config = dict(
    hidden_size=256,
    num_key_value_heads=8,
    head_dim=32,
    intermediate_size=1024,
    norm='layernorm',
    bias='none',
    parallel_block=False,
    init='normal',
    init_std_up=0.0312,
    lr_head=0.00915,
    schedule='wsd',
    decay_shape='linear',
    final_lr_fraction=0.05,
    dataset='wikipedia_en',
)
Each number is 128 + 32 x the weight over its row's rms, rounded and kept within 0 to 255. Layers, rows and columns count from 0. Numbers have three digits each. The size before them is the row's rms in percent of the matrix's.

# up: layer 12 MLP up, 1024x256, rms 0.117, rows 934-1023, columns 192-255
# down: layer 12 MLP down (transposed), 1024x256, rms 0.131, rows 934-1023, columns 192-255
up934 108:121088189129120166109167139154096190148170120127100117101166104143128198126123144129144137134118141114081062181078128123160116139156115112121081119180153102124149118115137082166138133129123074
down934 101:070196092070123150083107140129178171176095144146117132164092188161157136146102154083117128129146106137085113139160156124149107122136167083124111111148100190128124071069208111153113129102080081
up935 099:125101150117159089135136067162087085122140153113130128152096168104135197047153135096149157104151113139131118177139146134149092221122145102092136136135154182185111154118115167195167121136073073
down935 099:082146087131145122153044147098123182124120124139134079127110177132181109154128157109109073149164154155142166099112106134179130142147178117115076101163098112107103104066132147063094104112203155
up936 099:120122142178136128111086150108143112169146114143164178138153089162140131135183098087128124178149077099102149087205101178119206134162117108111160107128167165110114133130115134108159107103145126
down936 104:151130102158109123149126114075101128130089136096148133142125115077202108126167100147068153177093158168107153128150171154148050085138081141179094170093110140166099155135097117166152170054079095
up937 090:120066169125150127137142110104152144143105112152166114193119153162124145133043148130164135128078166180074091110106152156081152093152217124114066132148122161189129112167157143105089109161138141
down937 075:168132115123148099152142155159125107100080142159117165107115109094091085127094121105119106145108088097125137176080163132126136122119072173142098127116143143117154165187135131139134148121116157
up938 104:097090165138119145094156146150057106158102127092189202116128171113105078107147134151105086142106169132116141126127104145150090059155113108159085146185167130131142086182164124132153113103128158
down938 118:125112082178130054089163113144119148160135154191121163164097082164053106135139149155199116104149141180178124123213109103131098139126175154120108124121086104108126101115119110114079127125064136
up939 100:135148151096118133106084128136122128170110109144132121147136103140092084128181142100131147079167068153142174176106124144077106128064101107112063086148092131111138127206141074154125138100158177
down939 103:148131141122128170127145056135087137109144156164191174137123117140143120124150084121132110113144126136182120173183134093128102108118118127131102101135074208145156097090113167162202089141149102
up940 094:085104124099129146090149176061139123085155125127186091142108131142129131147153209138076118202174052113124122167124137134150131126101120119105120136177096105149137113123138162082129083134100176
down940 097:149091107152118116170162139144143126107124127143064161140138139140109130102132131063138111074109136156134162185103180133115128124169168063082095094074200166106116080096156169118136101067122097
up941 102:137125133102103176132146116097109087161089129148103126110178079113106138102150144098124180140169153207114123140130176080082107138091103123045148156102134129141147161152120116075148155126099097
down941 097:171085116097119114136148149150209064123137144097132176135157162072129127133115161160143090183141131163145157110108165116143073128148127079111121134103171161103155154138152099123097157145099104
up942 110:144130143168102105128139140101154117146108129131122158154108094077178109116144079045085161143129064130183113186081153153136127130141162084103120131151182129162172196147158113084081143178124177
down942 111:156141143138074128140217118204097050112067118199118118152126151135156169112073098179140171083125116134143138155171157139121134154175177060146135098116133142113052150138131038121099085118124140
up943 105:110127154118124136127150158163147121126159158156108104115107153158113186185134127148099104133106103106113113123100067113172131161157115147117165133081126103169122149077118158134129110084170163
down943 109:128135138117121150161169150050116168093107099081155075096122116109189101082153033114133081122129155066071065079119073123178092142097090154098126122156090165127143101145103150136122151158160151
up944 098:125134113158126138112072068143185132100137146089129139038131150129099147163129125145088102097159165153131069136107091151093121169157097151175103120168082061096110121145065124116094100151140171
down944 102:164141139064162114147193158116175101193126141089102115141170101144143114084078155193173130118134151138174129140117118164144104096095194138115160114076117091117136116127127083153146127153117123
up945 101:141112122047097108121178168114112143144102136102148114139168125179110076138148121115146124151100139156111159167166141105138169121123130143139076174110091048099090171137099142113122147076193142
down945 105:140170080118139079092132085116037131088090092083153114134078141123189110158117095096117136122145094103097104110148145076139189113116164168152077109079204102139073154108103086130159174069105143
up946 099:143152131143161133175112128154122140127111135117185107095075196139110116100133161104073147137137086112143094130096137170077161094128075139136108092186141126085122141129096146192147188173123122
down946 098:112082158133090114142111134149094102142161085158177113119094122064113167086101092144144155119100164170147157092158123149144086137168102109106161119138102113105128116123193100096133106152104080
up947 099:111169092140052137140073143209132151149127135163103156160139118191098137149149133134102127129139110101120130127131121167108103119151116144045088128109112099139092093201126074151164173120078134
down947 104:136176099098126149159123183120154195114147147099133109094143139032112142154180164179154132093125095107093126113074170079111176116124114148163093154103202191152098130104159070152098070122143127
up948 096:082117144135136117114132148142146085105073130165211155185128119139109103141136161115057075106110122162123111119134131098170109076161182134121068171093131135127140204122084113069114144149108155
down948 099:145073137110096110117127084157163081108091138091120125121108163122128158097131138075132137100005147084120137129172136144136132106107097153069135166076157134125148152155083173163133165113104136
up949 090:083138157114107130108126126146083094141143138093073184059137129126142183183123158167111152148163176115144070056126162187191113164149140089154128199107167087138117101138133122122150149127165123
down949 095:078156120080177113186158136143120129165161157118105198119104139094123058111146105105086171130123108054128132100141128131125122124119092154093134070124140121048106151148142088156166174193142157
up950 095:053129179129107077133129125070193129094118099095088103087072087108101138144122165181157079137115119129146160221116134115112110161088101145117118090147100086081125148152095089092123063148106120
down950 083:163138143056177170131170086111153120154153150132117115173125094113079150091110145083140131155132130132149113096144137154067091074183123163146100136139153145170179112133088183149142152070146148
up951 108:140127125134132175177146142157148125127133139095114184108140153139082148135151124173031101081192085097112095123100107118083145183150114089096113101106208113086112118148117131129101186149129157
down951 108:148131111171092130131119139175136190136155086111158121110138109088164102173108095156104130131151134083194107165146158144092101071179082121178115148165156106152149164113148101125146114132127092
up952 089:115154134150167125108182130088140095109102098129109141105100109179108165130129154109136124170160069146197175148106103141165167119160164119124120103149109188106159144106069074108113077142094100
down952 079:075183091146145107170131178105099101189132197081106084125121068159180132099105199135137107123168130108100178117181115113137101154085153138118155132133144147096154058103094118069128105170143131
up953 101:102159104185091131135196139139130164138114114111105089107085172131078129118153106176145103186213177129160120171135108140141130122122107133161149134088093125141156133110096147074145209112177151
down953 107:090102140141125120162052134084141155173169128106135149118168088105174119101122093185117132156158114101093130158153133146097143095123152125102121097118168132074162097053054171180102173119163111
up954 102:226118157137083107122162127126127131083169057110133151132139099145160157149157138128114147158167073159167102103104162137107094145204150041101165139171077125112082128156169161146134176159165113
down954 098:141119141173168113105104108158156113093094141075130189096117118095117138105094157156118103211176120089167165124127123151159133065097137074127125135142162146086156104157132102102132107147083143
up955 095:068127165139130115141123129163160148130153186106135161128125104090152110086130147151094113146172150091164125125152130177107130171156146080116119139127063114103139166114152181122144177172077081
down955 098:150098127187146085088130112084151137131131081107168116087169086193131104122123122104107118146132114113131147138141161088076136095120076152102134148115151101145105080126126162153119174207157168
up956 100:114163057120174147178137146085072157116070131082142085093100079102133123120203166139142110133137152165149119197166108107127130128114154040199109139222151125110098168162137132107086128138143133
down956 104:170151137124115156129142113106120168088168138127118151101098121144126106169121143082129172115084194071121090140174146147080144137161138149118162145130169117057154125164122159097179095105089134
up957 108:030179151137101075108146065108125122118080092117151132119148179153124156103112195115162167129167081179129069110073131125128119093079081072141161129128118128068105133069116104132108133109059145
down957 110:100147091146129150110082118077179078182146140119174108142148083118180121132143105198155143109093075088108177194118114180117144140143147135205152125119134162143102153101146099102146145144142203
up958 109:193108119108092121101138162120108112142086108049151097070138110181170127132071129197077183135108150136099122116148191095137146178159132139104060107165183118203131135164119097090151164108114167
down958 113:124170118118152075125134146179144091110116094094095139080123155124143078144181144126132111113106185073088107100109103107088104103133136147154150173157111177092164118166111068070116152080113092
up959 114:139110120138111109128131102139130101115187091112113135096196138190145136156170084114073117085106105136188130091088208182133160166099167128102140131116172167086130095099108127139155153151140156
down959 108:187100149085158137131188160100107146074116106126189122140147088084178139141076125051100147148076177119141087126171131120103151142137117134122142109114155193177149121131042115089176124144084144
up960 098:140142115125094143163109166189082214115110105092117086123115124103120153132089044083082158108112159179093128180138180112092126090114250164112118152195133142153139184114074097118142110163116048
down960 097:185108125138141156085089157122083158099096099121114084109177092141138116116128135120150145109124138153141123129109123197166129106136106133162175113166179181123126211153121085118082164135143163
up961 106:167120127116140163059160102079114146080097082107098091133159144082155135150092159091181159130117161176051133146148098098166095165154141110143092100138091126097086094119074089173099098106150081
down961 105:098124180149145095065103119131099098131139160190040164162197121128120114137152059188165130145119183132070127182134136201152104092146124115161119141067115095134103189146115187133087142140162169
up962 100:134079094125112153094078102163098162075131100103161122142129130091209168071177134096134159131146151192167039087151126132184104086142142104105101167103073127103117124148109168117136089164174041
down962 087:102116143182080132152179174152137121134129151132120120089104129130122139121097114189108096102110144117082175097159145139085105127181147118054118138130134087205152086100120193143148121154122113
up963 098:143078107187114174133094115151138138038113084103088102111155151140128153091138159081125142126212094096130130130113091123162093125144133121109124176116145132163119136138115151152159220119125138
down963 107:147168124124149092107145130052139199162129127073148105101131113103123093188106063125127124121108156134133164115134120127163134107112145132121113132121113135125079147152167081109059102089135131
up964 104:118146143126183174150122136130163085083081159125155039103110107130082219055088126120072161131108101143130082146113140154184149165159121158180134107153109155146083165169176166151149144110100108
down964 106:077118106113147109096119130105154128080116106142091083106200109154115185124124147086108121132077084116143051064144090185140105110149116150101094109128125171156108111123079111132171180113138119
up965 103:113111106149120136100097120132166147111145079105107095091165132132125126120096222161198120186116126084113110135057113090096118160092179126172097089146106139171070096120146053118081111174164133
down965 103:167106189117143133188135133073092125169116186103151126186149156091162184140118091133133145105139097102120073125063126191135150111140131115141058051123141176039049106100145140162113116101132098
up966 102:133131125109090123113097103141074138125204070122208177097203086148129141124174167148185089103120134144116131082125195149134113126126113180103142128150150111144133123114069083145104133089113207
down966 099:131132106113142072167143083117103041146101142167126144079149125111124127171115091083069103188098113126175146134112118134125174111124151120160101145078148085159131087150157148121084120149117135
up967 094:079109088104132123106180148126184092098100173139116105139137125182146191140115208154161133099092188099108130124137117070100141119146107123123119158165110120126103184144100146132122125130099108
down967 099:186090131142100122142066170126119133111141124108051108159139110127066083132148125098116134094086153150036085109201126140157125140106136116143143146141179133087143116101103124092126080144172166
up968 093:179098096175141074131100124129126130096146126137138101116164088140081135142118087154124058147119109071114132198118119125116157125131182162096080099109106202129109202126034135108083124130090096
down968 082:142100114087215112110137123148134163144131172137092071183142156161098096093123116091111139120087106147178064199192111139073107087097099213084173119119178139133149155085149172148148104076123148
up969 098:142100108190124191128148161115093050097116161132147141089130106128119167142135161145116133108120157118098109124095154103190126176087138124122109143185080073163157159162078161047202133144113109
down969 098:096102093103082016167088128170097121099113189098067091105112147155083114093120113141213083163160089156082145198140143136107097138118136166159112149068176148119141113105114129135065148040093134
up970 095:135125124166118094122111103147137137097131171180123116118112099145180123151114091117096098118167132077173134101172079104100121171127200111135086095111168126136104178148139149138119070115091156
down970 092:136124091103124160120179117061163139114151146122141151102165141151101089080131122129171118105137076098097129113141141134158155105126125178134133115147076108115125179122099095179101133111107134
up971 094:107166081137107140110121178097145094083101136186153153126123123117068143144107112110116107128109184157110122124109158188147090113154097126153158140176154150114138098108151138173130087163135140
down971 096:152108205121115124172111085133136165116137178162134113117097117137119109094085154089124170183102172152143109110140108166146105185112103061186138132109111141075145148201093154134160093180132194
up972 096:170118123115165190112217085148136142163138162095122108162102110146076166120134113125142177130165086145123102133201133127094104105061151138133084090113117167121135098116148101116135129159159128
down972 100:150113139157090175146032154128166105144104029177147096087150154137110107128108117117133163155115107058153138175092212081113143127163139108110181144149100120118149145180079151126084196139097138
up973 098:095130118166143136114153086136074195143101076067132169126185128165111129141109107145126113152165089134121093195191112128070125116131152072097142136112131116129088135117145166133144183166098114
down973 097:112128128163097161121157148145071091146113203125090123157206125136124155130194102122125103092185069137131138166106163116108122126116165180112115159154070147151138096138146099118045088159074166
up974 099:128108101153135160090172145136090125161141130133174052120157142159124141114199181189115126140107177081140108116116108175143093126112069109202119077084085094153145138151129104125141192078169108
down974 098:141140124106170135179152164130101143147116100097101165134126109112167092125118117125157145152123137153119117130156198094140119178042158119115166149157119078141107204143174138077114147122104180
up975 098:114137126109128189125143121120087105145114179073116158120114163118109183102103088147132141101111128167080151148111158144102171136112129175067129044177070106170143127128172051114136121150081122
down975 098:150164161134074121100149066090171111094075076076176072118090175152119124190135094175170158129078097088129165095064206139094119127159122107118102128143097091138137099150114136068106096120145088
up976 096:122143183147096115074138154162138115109104126086179071149113088168118118169089151154129144064102124183130078095145075074101123105151092156163060137094095090140185155117194115123086110109162099
down976 098:140093111108126094114107088095130135108133179102110125143150076206129152168066161106189113164105093110151067131111101112146132142168102108144108120162177177080045143168153088106096140151165144
up977 106:172111150100131107159173130165119126166127171116132122149082178130078223127099147093115162129121138143134093114172116117125223127104138081140123128160091112103179188126134154088179126064156157
down977 100:113146081126117093132184126158149108105115152119120106139137134070124157149143152142108098130087162074153140078173141149151075082146197165127090151136065127192153084214105146091116102141103084
up978 102:125153102126130102154152087127108167181124120144114091114154121134128136173144106110122105058131097144099081149156137118181062211160164127093161147132100123073175156182086107100112123199101206
down978 106:084104087127116162128093110096138091118122154074122154120154102070104125107093167132108102122146096120153196167124155163168143059108141098184194113164125086114153098124113153141095072165135156
up979 100:126111128088189147102137131135181103127133210126084107046051139146165149068117098062181072172158126109116208160099157171102117137143162171110086109199121119150146177186150081096096142203153142
down979 103:167166125117200128125153099109142069147162121091140171143182185147087133144181152113145134126184088128089104115105152120159103227132176164115097082144184150114083093103129145162158106078126152
up980 097:123105098127101161126163101132168173148121113144115110115144080178132099041131087173109143158140164161045088094131141086107153062147088178176186116176102128141122120159102185140175134116135130
down980 084:131175179178132099138152174142108146121118116059102077133087138113141176147144167122136176136139127096177100073142135152093147146177146100106152170114143152136148119090152067071099174130176178
up981 098:211113148112135109127125150120149150092087102171180178095144171155159112116152150109073129151105110161136107142119093095127072124126074091161156148156113086189093134176118058128130051126144106
down981 095:180145113150123083149141145145133107160149137128153109165115088095071163151108062111099141108053087201163149177153157181149062148118130061138132214108136128109178072138143181179102143075146164
up982 097:183085099085156167125149106110182147159110129107116142155137141153124127119149152133119075147111162082108105172149138095113145192171157126121125124132143140127183162193096136192162160133133101
down982 083:083108109134108083120127150197140122111151104095116104161132137166097154152116168135176109121095086092124135114067163159108122133081148187109142067119079117124165134098112118139153137123068155
up983 092:144091102099193174128106104122079148107109114127131169114132152170171101126142171142051136152155123118059135101109125116148070145145086141096131162121144125118168177066108168073150136107104155
down983 090:091104065105108112158146117123116099125152166032166149138106150128134158108155079105117221073110111143107155092097176143146134073076119147059055134146107116150091156128059105170133158087094166
up984 104:130133081111121115171195157139139102121153124154154130167236175095144159070196172114176115118166195176120088091087088178112128086176114132133135070133088159123128117070137124117115136120160173
down984 097:128097137142113132145126161153157081145190124155168145117131125098115119152110117129073088137096120108115156139157163121106134147130106132147118082129152136148170164118134049145135185114106134
up985 098:150066077139181087071134163110127116107101158194125088113153130129107106070146149164125150060151134104152168085139136086136114146179131146105097170124100122147129134116139149079162185124152147
down985 101:150076133144080176129110098140166104136121110063131132147084100106069128133119174136152068092130109166066119087139162172102152145067084159147084149171156171106135138147101156103187064176131176
up986 090:130068113088161150163116117142115091136130147089133134163123151138078141136147107153122200190107127161132125142058130081103146140090123148092096146149158088201135148137156126126138122113083150
down986 089:144164152090101065121157141097087189122112085172104151174142130209144123135085139161188088141094155073099119154118168076115161143151097122120137129095065106088091117148160173098072188163083129
up987 103:176145175125073088160137163109143142123139167109166150073153134179093105162169151117129092127130128157189114175111157129101133103095144075138131113135101075170129135161211104099088131129078095
down987 106:106130083089075115135156108148148100160162073173162089200120132127159179152099077093095139118075098162097083148153151135129115170114166138122140086110124150130081187101124137113134182102130117
up988 101:153123067129138079177097116129048091129123151106158069133113154092066155124041102096166144197100128222142094157118194163086119151133098129139128089167154100149080142081120140098152123143130128
down988 111:114163130073117190086196061101095152118070091090201118162113105100139135114126201103114110146107147119046153129155136124142155075116136124124142066080136110163108153071212104127069105129136177
up989 099:107129144082114106089163122099110164135092078133117143115216164127061125128109119136103135110143136126133140111129128085111063146172140117159102124129115106079122069142104108148140144157198114
down989 103:127129091133170080174091139140151094169146096110128154113128141091166069131166132125110148100129177110143144094140136165124134119040119169151088154102107109151086125069153126133136168072182142
up990 103:135115140126152139088110127097126144165145104149154139141159112228165090114119134109105154114190115172113110101132159057092136141140127116107139130103109168118131217153121104167114140127168170
down990 105:165114101099111080124092126103141094142099134122131127126113177110103121115133148101136131160134157110173139129078130082088096107156130138079110169141164176088127136112154076154143121177097140
up991 111:118072136176076104125166111172111129106151155137150118159116118103173144103119094162127120097147168123133110101153133177152113097091109089184158133098127088053071069138145105105093115108142107
down991 111:131164146111122155104153117140094133113086110169116100111120103119144127182150135108199082155124112143157107143112134175141132139063107161136148142147105123096138160145090165164160143157096134
up992 095:155113143106143047092131175136151134087131188149097138149183146118125169161127168194117110081150183132131156126107115072105097203165105141142064154187186102138085148150152123107127082128174111
down992 097:057107138117195117088088151198144122133116166139071095135117092162114112070183191096127145113110104153156122173133115129137120072118123202177184125135099139093080167163112125122119127107164165
up993 105:138108183117134111139070143159147136106159135119149101146094085150155219148120128146169083107120100125144109091096133152129124155122142167044135094142112159142136118074125131106114124159123131
down993 099:174149115151147139205101123127141124177131117100174104131175111110078112167121134133170124146191152122112156110113036081127144115078106151163080099117168123115115119207099063148177070152075128
up994 095:063088141102172154173106100193104195087145128096115118173197141155078162151141159152138132134114113063082135100126159115077138126137144165105145155147115100075109129096126153069147152170150164
down994 096:163132127192119144126119099070166117186132108105148134138133081060124144113124043120159107116096111121166148161141149121143092147132121087164119106071175137205153143124110147156150095118127083
up995 095:093120121140198194163142153159210127126097132173152157156170155188142111122135126049134129149135118129163092117171110137138176173129186116137071059085115208121085131167146170117129118139126092
down995 094:156159094108133112089156135118069166133119101069139098165088137176116182142143207165139115112116130123182143068087115143100081116111101157148142167122112081123119126216096149116160147120162113
up996 099:134192114089045122156127099120080086124097154151160137111174062151109104114165112127089099180111128237161100135091150107098157108084090045095131166140107153184107090117100106120074151110082098
down996 102:127151131168080085088176099141088108165123108150198153158112105180189116119110116130127111125138106177087082134133146177128171076170084136105136096118093147155088128153121116140122149082146157
up997 092:113112143106094159142108085133153155155139147207133153109149116131102131107147203135086102218153198069149151161055159113107065155134117115137062101157113125133184098136121062121135179185135138
down997 094:141139098145096118166128148163157143089111145113139174137125099077144084163106091148091174115119123153096171144135120064134135188071152120149167102144178207055122120092152135122172096189130127
up998 095:118116106156107155097155136147118136099108115092137179144098183151068131135112145134140166113119128152122123136160090148132118120084100068108133075121117079110118081148163156127175126155134126
down998 098:091136108132118131163063141147186093108134153173128110123184171137101104132129112125185133105109086129063109154115153191092156186109109195156155082117111122125147153108144117143087089107174133
up999 105:171115166098119156123123094111104108118107096165117153136129153137117149103122194168152169191122089151140095096134211148131124142170117151100127157094088076193098159143125081126114175131166136
down999 103:079123140081192132157119117182127132087073083225146113104141111117169093112114116129169143095105086148157077125097157121136155182116077131078072127071121142097137129145115126125158105128146137
up1000 096:078134127219158091117157123143140178124104135174099093092165138126135093113115163079124147178125084087103107194170107103137132115110130156107157122201123154097051107131130115101188138149120154
down1000 095:151104155119105096143130117122106087132162175129101169150096131180099125195111105118117101085148147144117162142102143225158125205165120164175137124087103114182156187178133185212109089088118130
up1001 098:118148135165119133127168119089195137144115057116132146111078098215097179137044171153118124148164178167163138158094119138158127176188105153110149132141080134155129049153105167224143128125113102
down1001 102:136082101188146179163102140154177118123113148094150128087140145163202116129138110126092166153157147119209133180079084169118122141127132149142129177116126087121147108198121174134094106125158106
up1002 103:159129127134151095059112081075149148105168105127203100140105081184151123148131169099163131068132099166113081115112151043150112126078158150136192181096142101100106107163189097148087108053187146
down1002 104:079099125097082153146139123124102065097152063164080121110104165120188145141178107099134128172095108116146140122094134083145155151151090118120161114099148123171151139096140158135156144103123087
up1003 102:153098151127120202150156176147162070157142151154135126140089140122093130169063079120138142174139157136091170115130190060148111169150170108108107109130116080134090112097103096169142136132121116
down1003 103:117114095112133065196125076139144151156097136125118089153180134112131142118167185100099034156148194113117154148090132076131119108128169088080134160101116109132067103127123073124079129168089172
up1004 098:115082147154185118157136079124101140118098133122135168180169156169171139190157104135130083097124143176148087119126106069177069116128147211146094100188135101137109114098099136195105166133121128
down1004 103:139061156117154112187133117119059128115134088096065152137132099122112118174144132166156126139106128106100181128136166192131166171135053140126117139095136142117152111051163116155104144148159105
up1005 096:157146094097115150170085130148096145111137150179123125144115072075082110142133140135140147133139172067130114121107137096148087220112116159090131122132160113121098083114120145101148130138128187
down1005 094:147154093196144100087087098107160150118120146051128128066186158118107157089106128098105134137093134045083154121155129125128094089188136146120082169128095122093100145140121147099114127171212135
up1006 098:160156118100154105141154095116104102140036133148164177121092188110092142150145128181085167141154131153119125134147137088138147100105099111180126165122129100162064080152105107131124119091084139
down1006 095:108119133100077092104127166129098105077113076097126138171117161134145144085063132126195102114136118107131136157106035132143109182166077164096169076136126146078161147150135090064084137125117156
up1007 096:111097144093131178148145171130117110130085086167157159123104083098129093108139121135167138091196126124174137106159111121095099166186195136144087113133135124178143098144117126120136175123053160
down1007 102:127106108138115121115158089101103097081116121067171144174140138106175119199120170131125112152136057214083125138123174147135159143184167123166146094105103129108149098102094153161116158109099167
up1008 097:124113135090135158134125137076142157098115127128160047127135103196133176130159167138122117084123146129095131130090129148135078122143085146085115081124189095143164095163168078125137104126176148
down1008 094:114107166110107177092144147133120132137153150118111009123141182135119103088136100150064174172122106132157096119096156143183157115085157111152093122137092165148124178150153152089134125155062106
up1009 099:133163145128135126100133085174147117110134094155088154113152075099183120075142104170086117126082185092137079139143142149067202108150117135116133137105117107114098145153159187079096148091094155
down1009 100:134095141167179156147094087101134155168106121105138054100141149169110142215065147106091163100200116131125117115110108167129091163194103156139137178131106119078097116103173122088174171128120150
up1010 090:160146112157133161135124126168063116120052144186102151129129122138158159138137107117115125191099141130136129088128131105091134120113055137174150153156095153148067075181131116120129062119099083
down1010 097:150178137113139101114154136093119123135153117138168144136108127054118138134131143149120127130165112069110143127077174099137077077155087110118126207093108102128170138108191131144140104059169131
up1011 097:135162181072136227148115160160076190095201089139103139104184150161141124140100197083142152175108103150146157151130083159127068137137160135113073168113189106136193083148204093148130106162176139
down1011 099:147152096157124074116124098131138143080083120086084144121157098221109132095148112145194126098127149112124142152136092095116195125083101126179100206036089162089091099153126139166191103159138151
up1012 099:158150128076017125118080163146088131146162089121162116162107156141096103146151170122109139129133166151151112145126146082104095095146102145155170165119137127134087098138132135135057144180084118
down1012 101:122152117103145087087120181085154110088086135208102152113116129153136135188094133158096089150097068110144149114086150115158145166125134207129071090093136114120149114119107142090160095105179076
up1013 093:140127146132102123162150164116096131175054190050108116138127110160104042128098151188118146134150061099095108160162076116143136089062155130100138149137111048057109151101168137134180117133143061
down1013 089:158125140110145163074132152183082115172166122187205136104157135128116110134162116088180100139110120076109116128120109124120164168156096143130119166094116159124101091145121169127116124095095135
up1014 100:161158133158112096126129132213142127113130100083108126110162140152118085118100095133194154158128147174152148133083124107101108075103089149096119210103145221117106103181166115108149144141084162
down1014 095:134133167199119140093140095131141128162134156104134184131099143147129113207097155161139154114123109129154133122072165146157139118085089180142053182108148138121152129153144189141100056106113128
up1015 096:104092116112091148209116112164131155155116103121123110108161105217085098116165126146141136090126133183111104067142152092116159110147163080097165139138161135090112087116067147106122085134103040
down1015 098:105142167105157139097144118142180134143135116114137111055092123175083121039165132126136181180159143185128141050111139080179172084125109122125113125142144155090141154129091158123145142091169172
up1016 095:190123171122113073118138144081150181125157145184119110138117123184090127162156134107112167079134144100065157102117177093111120105151154153146124118098154112120114185174132156116126132170106172
down1016 099:085200095209154142127091082102104157105194110096181113114109087094120129124078161127131090124124192119106113149158132079145136149111099129140128113143112124146088123138110093124158150124171146
up1017 092:095110160140121134180141130149113152105090127204060120087117092201042169171183144122121173178136143139108084160141133116119080093148132113143047157149107118102109117129132099115131164126118125
down1017 084:159136094151149163134165116120135083147167120095164098200116106145112114110119104133151113101132194176161113063136106143150071075095101091121163188075110139092129047125121140144102120135090142
up1018 104:053145137058117204154135131159119126195105094098131161093134098096110197109145058112081143065181077156125101130089168193171110145143086126132056111145105110165155113136118096079131089125167115
down1018 108:119143104136127114147094084127149128174103157164100139159088114052151148109112199128094133124143168102130077139162130172121069134111090117125144145088171155113187097138166188209077137104111150
up1019 094:063047142163124080110134121156110120131149110099205121142105119132132137116116113131164136114190103127161101098164080177128191115147129085159177129188153123094071153148118136119104121164142149
down1019 096:132174118037105180165142104110125125111168160129125161155137118122118087106140086105126116093179124129127147171130097104132141037110111084139127095137136171150124121143084130156139105125121115
up1020 104:162070113092106117175150083146147084123132112112072086194100120111075131140167148112091138127149088146158093135092097169112145161091137129108149083173143113131179111066132126155111106064134116
down1020 108:133204113188105117155120091146088088159096162170172080171106128106141151109174099114086077146135083096182099102101135176082121110100126143107118165094107138140088211179165086109136182098101089
up1021 103:119119122132099083085080152223110112192163178084118206116148131143146118142087124175196111171106127151137109085154143117176084163086160171168108125149150106105082114109157069116081172162149123
down1021 105:150201165144096108117085120126133151070075105189124163134118098134111146113123107103100151103096170129113124112089109157100138145162115111195066091143115142044117116114175113074060141150158036
up1022 098:120143107100098129143106169246151080092208098097150124103103149095177153103150135133208142122113079132091148100158142144187128133140067129159151130140139138147130153095103122086179070126080156
down1022 099:114125104103134103112101136133044165118113111154141130097099160141139114142137111068090132062094114109192110157144160170128095135116150147071152103145133134130076080094095131144143159081125160
up1023 103:138086110133119123102139175097104167107126150111138167173138134087109096146101131117122120112167146135082126139094142077100129142136161058110108172145147163137108124123145124107153145184135077
down1023 112:117137159178118162115103132113137110120149148166094119137151136139132148147063118044126125157125144162096110168089145119103103166098132170111116087097105124124143197153094157128134152128112070